Each number is 128 + 24 x the weight over its row's rms, rounded and kept within 0 to 255. Layers, rows and columns count from 0. Numbers have three digits each. The size before them is the row's rms in percent of the matrix's.

# gate: layer 3 MLP gate, 1280x320, rms 0.138, rows 466-521, columns 64-95
# up: layer 3 MLP up, 1280x320, rms 0.137, rows 466-521, columns 64-95
# down: layer 3 MLP down (transposed), 1280x320, rms 0.131, rows 466-521, columns 64-95
gate466 107:132144115095126103170121086164129132106143108165111130121139112106118108111109157120125136163177
up466 105:144113118131131128110122163143139150142130184148140109119097146139146145098114109136159157139151
down466 101:144096099112167143112147149152143142134105187147112064146188140143115194124146149139139125173126
gate467 095:146118120128117118125088125135144120096123092176106138157137115112116140093130113119110089102088
up467 097:153155153134117112141076189094112094095169147153124171118151106147146112155101104116157139159116
down467 098:132116138140142101111117131113114131121150179123124159141091122143119159147061121141085127161128
gate468 092:136163137093129116110096157133127123122129168098131141144084127142120097116097131093141106135096
up468 093:142146109159131106127163122072128114124113093105144108148092138167142064138085172124132115142139
down468 094:120126111108111115090123144116085122126120131131140136140146145132084103095151124134113125192162
gate469 102:137143105079123144169169153143114132131126142096122150115148153114112137129124138147145121163135
up469 100:140140128143087130161142142137127126139152170135057124138134101129119123110098151108101119155110
down469 101:161174109135140109143143185118074131162136147127078176152170104139126138116131122086083109094124
gate470 099:121130115111106171161172100090130113118138102108140135119154101117143077137130126101138102148149
up470 101:133100161149147159144111178137152100133095155143108164149118134140128116112121168135138096123126
down470 097:118180132109119133119118121112123091138123110134161149110135115115155095109089121123155100121144
gate471 101:119135144146145115140077136134130155169119178113126117100098115149120120126113111134164129148137
up471 108:126108167111084149163126125170107085101123130100095112110080104149150150093157120119085089118170
down471 105:115134140114141111105122115180089099121142131116159105134076157106099108119084119130106127101122
gate472 100:134121153090124083173147124116147127135135110128082135128124056194136096158163119119140138091138
up472 097:154150102148133155156134161164155128176129114141146110110113164096094127133154170135125152127115
down472 100:093094124165141113124109104097116165169115142112160158173135140110140151136110137136104118147137
gate473 106:162151140097139117083133103151150145139150148127147195118131120073140173137147138108131120117123
up473 101:156099092125132148155110121079102130153091058162129162127149106138096165129156142144129111120154
down473 102:142126175119072127146124089121135091129151143137095144121123134142112120137122135110107146112132
gate474 103:147131137143100142145130094128132145163116118163095133142130133120152123121058097113126117113160
up474 105:090125143137160125134158110114106123130163166102137080139153136094084079110116139062137136134103
down474 103:177085091140119110112104140146115129124138160159130103144149138145136084146120107130120100149112
gate475 102:150126112094132146105130103139136138135115119105118121110111095188113103136104139118094103140147
up475 101:149166154142135121092114130090130141138113135157105148091099135123142126136086151083162124138104
down475 101:132141084157149134084136166081116111147140137102112134141133134129138138144092129096065136087131
gate476 103:137145162143117101084102102154137129122177116131088126132125141120099152130161144098105135086112
up476 104:124127093144126169166059166123134165109130145121128121106142133128115103140119109107136141135064
down476 107:124128125159091121162107119142139113097081098114134106133103086152140141110107107095113099130130
gate477 103:096109163115150149152084127157135110115097151129144164114137151171141143116124127070104132135187
up477 099:136109161115133129123189128154140116161113146128144159145078125195125125100158140141130122136132
down477 106:132151169122139146166131109093105131124123142125103134143140085089143140110127144171097152086120
gate478 104:163152104140124141136132132140145127107137111117174091130138109107114153130135115145079097135072
up478 105:112122138111115100112122135129086160100142109113145101104119147166127125164192122103136144120089
down478 104:134142195160143118086142174098121122144125150136150144151165100127086107155102145137158154136122
gate479 101:125111153111082161139114126168108115122125158137146151125102143119111095123125112149108110123103
up479 104:126144162118149112140116143135169185115120141101093134108170150133130163140143116108143138127137
down479 104:118149119171117116136126125126145074114115104145118139127101133179090089138118171093166078124116
gate480 096:160129122142103145143176170120140124147101169129058130126157121085116127134127138142130090148162
up480 098:134133160163140125154113123106141154119153139100116177128114130091144098155127143121118121129118
down480 101:140124117193155128138129128109123125140149157139147141144176134155153122126132156144120142136138
gate481 099:112158158107158103106106172127146143166115160136116131072101145080098109162125108142113176108155
up481 104:134104122134161158123079111132118103139146121163145095145101103139135126170166106157100134109123
down481 102:088128129143135137169099081153123154127083103116162083139089142146078083148154141100109093166143
gate482 100:118152112102105129101097126116086114175096122143114124121086119097157157156091101145143082149141
up482 105:134139089124138096090135145094141115126103123096107095155077145134100105115124126115147107118144
down482 101:139115127122140077114091165101116156141102177121140131127123149146126137113149123114107080126158
gate483 099:136093127150113125109125072173111163144103108121109165136157151144143118094120140118088141113165
up483 095:124125140121123094125146090198111149141095120149173113137141115116132172075190123131123175140102
down483 098:103156146103166106156102144099168176150084169127103165118113073127142119104173110157120093142082
gate484 104:109141153115118121107120163115130053132115093124124148106140136136137127123082139107151112110115
up484 102:144105111105147165116118150093114139171105113139142054102140168083126169097118120148139092124134
down484 105:131132121142081134117107152119095147157112119119153114135100126129125109101080134140129169186101
gate485 104:138094110112116098142121126087111117116124110142100111137123148208088132180149099140087136124182
up485 100:129147167110105124128119127141183146101133150136177109107140127100151158125121119128109108101100
down485 102:150173149118141146148155119119111170140103129149163089079111166125161148105096164142131128141101
gate486 086:138147152120128128112140138122127118123137132120165118101152124161089111167116136147133096119194
up486 091:136105180169143127125097105129123077148114160129145131096134136151083088129087135158146105119130
down486 094:108117159157148106150100144079129109136118122142130129161156151131137117078114118107142125113085
gate487 103:160088103120160116156122068112099115081108124130144115124131087152116145152107149177149144123123
up487 096:131159133117133136110135107162091135155103106122104124130136133139167110125090107071106094146182
down487 098:115139109152194118106125100155084125135159115109157105134101105135138071131113100134125136090139
gate488 100:143124101128137140149091150092101061118168118169159116143119120116116084118127134175120113119105
up488 099:131095160153129151145141161132129128079141158128114116170131154138116148103132112138140116145141
down488 100:078111095090098132166169139108121120121147102150129114194118171174094153138133138134077132135128
gate489 099:062094118142094163096156126168126082107116125133106151128095125168104079113169125118153101132135
up489 100:177116125112159116165108132096136170144179114120137123152142086153124137151110108107129120157104
down489 096:125170126089140112148154141113118097198174131116129164109150131098141175127068140153125128148094
gate490 097:169113129127148113124126143107111110123114125129087114132154122135131127113175092111095131079148
up490 093:131121137134144126121132158144146113103161081135112175120111157107114116153147098119115170103112
down490 096:155097161130145118118107162130124110140103129148136133154173116155136094127078114111144102170126
gate491 104:098146101132155104134136112110136129093116105148133138138137164157151079150111136119153093117077
up491 108:156092124132142117131107173089144146176153120055145125143146114127103160113140126097108131067116
down491 111:155096149129101119111113138111106124115120157118117114150158107124122145181092118111099132112146
gate492 100:124145156120141140143117127134124121126155127135214106138149153140124130103098145153105118164133
up492 100:106129111094149144153117165116116136147152188092122149094108075095143138142147135122089124121112
down492 097:117137148084098078154137124166096165138104152114124130070111163144113128112081125118129135115125
gate493 103:123130115129143111096141136140149139090128118096154119119084164142119134131111112137166160144110
up493 106:142154179096138095151103177133112126151116151130144093133120097141152128154096175111158126143124
down493 100:144141117122152146119141131143132164153130126136146141134112096099151112160124172171069108143118
gate494 107:132150117125128126154130095138099147089141123119133123132111171184126117120098109121114062148127
up494 104:154183136145121125127155104123106138134178122134155097128174080134125100133136109149160097112094
down494 104:144185202117096122125175143136074117103155149103155102087137138148118087130100121138145122146118
gate495 105:135116126136081128137139178123144130113139136097117098131118150138089114098131123102090132158135
up495 103:115142106124137173119115091098125136129145154110184075145115137147137128155153133103152155113124
down495 101:131126152092140142091084125139117134135171115121132125125109107068159107083157141099092140131106
gate496 100:136082138166103161128119114141112131137097160155144098122127126107112118114107172140130146132168
up496 098:138128156077097092109149131099190163130127122106141122157132084135145093142102151123132145131121
down496 099:098186113124127110140135093153113138118160113135150114119099163177173125116149139153123137120154
gate497 100:093157165129111128096120141182119122058133112120120117128136109110148125132153160149127159142142
up497 098:148118105143165192101101125105150132079097127163159120155147136102129110123153135160186135095143
down497 100:121169100108113120117119146105116134103133103129100112103133087102140165140130115152152133123107
gate498 104:128124154105179140140154124107162122138128133137177091099095166128141156138164099123104140112111
up498 102:101126132143112121125125086123098155128119156087116109145142115098126139140133154146136164122116
down498 101:142141150138157147166145118175135141112144123081152149103124128143154092097174162170159145145155
gate499 097:128116130143150126159194103158135129126098156104101158093122131138124117143144110115123126058113
up499 095:124082139141148101167084146154144134112145161148124130180139123173111102151126137162116109127131
down499 099:109090115168133115153107119189135104142128102113163113170195144129100141127144145121161121135141
gate500 098:124082139164121078121133179127136109112147135117094133119159101177126124124142135146156122104132
up500 092:097102116107099122111137118098125145136127133108082165161075129117152096163155149108094108099168
down500 102:134128131130109110155110149099108098097075140135105146139134139168130120136121074095144127117146
gate501 092:113153139131087142131101138138161087111118110130145119125180172094150132118165148142114149164101
up501 091:134089114149133129140123104164110133127108074136081076144189157149110144122123094135127146110146
down501 093:130111106169117123123164118091090117116146115152162130147159159108115177123096129107109134161090
gate502 105:147114143116141113109141077138108091127090122159112157112127135089117173139131145158110105128094
up502 103:090152118090163079129100091135101118121148125173141151111114122139133139113116157125105127131168
down502 105:111134111104157145116150123160177146157130163112100151124129152100141134130129089169139178187113
gate503 101:114142135106159144110118112164086103112111118080154161154135180117137141126109166125137136110159
up503 103:150175104124126133122107113120128095134138159157123124140158128147121120146122153101144144107136
down503 096:131133127106142104112101137117118087119122116093117128119148117119092158127111070127143125088173
gate504 099:142160126129155158112139127137149108084115127179154162132119114139103091128071170115112108158159
up504 097:163095163125102126117156164112116145125131114139112075162128106123129139146139110120141171102114
down504 095:090149129108167197108167128146135144105119102095140069119104146161095128108091123100147115144133
gate505 099:139133119097090136128096113121127112117131130120125098135097118175107139158147082120137115134180
up505 101:106117145133155098128118135121112145104106131131113139138108140130119109117138100141124180154123
down505 098:164162159133111125198125135135144138120100100100149125116144091131143155112123109115108147149097
gate506 105:157139108098111077142164134087133100135118117050133108107129112154151135120153125119133123145115
up506 102:153138162103147126140103131155128148140169107147171125069148129131169137140151172128129112160122
down506 101:162145139096116089180140158121174146120150059138113106072127151106153119132134167141155145151082
gate507 100:142091117129123127105149125164119110098104125132151106135138129143144149103089136140104128160115
up507 102:100138141149075110159109155136169112074159139165138149116143100106124111134132059122116136123138
down507 099:113126112150124141117125111087128122128098152109121140170096087117080111110117116111118132119121
gate508 096:139098138114162116139083153195115108082144107130097176112097119140132152160112112143105168140117
up508 097:129112151141143145152094123103147108130135084114115147111105151118128123155126135111071170107102
down508 096:109131119108146133119123104107141097102151130116132120114163132140147142139147104111121127110131
gate509 103:103128128113122131116125096113152134134057137135068148172149151136126159152146163133149107101140
up509 106:130077133131130170119120114133130153149118132114102146129151113128145151076101101151185133140117
down509 098:140120113123142087125110118134094119132121136165143150109116127130156105129154160131102071137151
gate510 100:133149109124120109185126118129139121119089112142138112147098156104119173150131132164126115111111
up510 096:102180142142145157083190116173124172163140140141123149158129164150088197111128105132104131117150
down510 098:111164141120127117156101124123076116152130116101095154132125177160115175126139120102095144119194
gate511 099:149108141139127124104136110153113111127169139118134109121140103143149100160125167156127107130160
up511 097:131116129125103144151157171132116112120143133164150110164174109133097123123086118177114098135129
down511 099:100107108119150142153136149118164131105133094110093114149168140098189150134130152155137128133152
gate512 101:110105109147105126164106147113083117096142113125087140077136158126123169148128163159122150145106
up512 102:150107153152118200119134128171154140104119082175134136134126168110111125173179128159144174136166
down512 105:115145109140102136123152111115100137137165150111157148139112187139155123139113172131139122092144
gate513 103:119134143104115161088119125124132151140110104085157146126127096077129111127102134070138129120142
up513 100:126156123122108123128101155100134116140094149116144132137119134102094093113124097148118175106090
down513 102:153151157127089150130125133147156135115110111108156094105117132110111125161151058118133125150135
gate514 104:151129107124137107115151117098135073105154089080099135079140103130111119111183138117150086160162
up514 108:130170147155175130115102138093125162180124127150125145103135146115107115150119153137148084143131
down514 104:133125127083143115118144132111146097145162080151109132100127132109120145149143123155113125097150
gate515 101:066127154104099155121119126141131142113107133153109157136101110170113128098158123105110152119111
up515 108:123150111080184096121169114084100168118147152142139092120119132089140114136099159167131125124132
down515 104:096112131104131121108157118119151132125128112150098163124129142130129127158153143140107115087138
gate516 093:123128111127103101074103068131140083155185093142148101117128150083126098135141101153135142149145
up516 098:140102127129178121098127124096135136110119132121150125107141154189116123121100156126157145153106
down516 098:143150128123174148132124156107114131124146150126114128105117151141155168113111107111091130102137
gate517 104:121138121081107079155119130116178143138127088129147143116173159136133129173157138174086118136148
up517 102:102139119125145125172101152120099121124118143155132135161113116130143146107139119146138093131155
down517 102:141125125152144134112098171105132148065133151134076151103111058157140129146132106141096138140155
gate518 103:119098117085124118121099150135133106078106126142177138106128113097122086116098146125156132183155
up518 100:132143102114100119139130117107129150126154138130153094141114120120093099141136100095085169137169
down518 103:157118150135142146132138112130131138161139137135128090143143098092063137145138123112098128097140
gate519 106:114131095148097141153095152127120149068110085113135122146116088152075196131127154122148141094131
up519 100:136121121131135144141137129152114143155132122095144125153142126178128068150166147071121134131133
down519 101:120134098070152105116111115088097115124185134108136160116125158143120155094120132141147116109112
gate520 102:110173121133109165118108120108143106078136120127148136116151106119105121121104123130085138113126
up520 100:090145138156106187126120136103153121100135084167138131159113054142127114106107083091106112154111
down520 100:098108149121094133132121141137140130165149140161137157095103142145078132117133105145120178090110
gate521 103:133151174113123106157094104192148136117143139121180126098097112131101123131157138122102121142153
up521 101:146120147093168141106102138105150107087108108155092094110159149127161117167161145081139156106100
down521 102:155137157130153111141149133139155141094144088098092142162148155127097121160167115095116108099129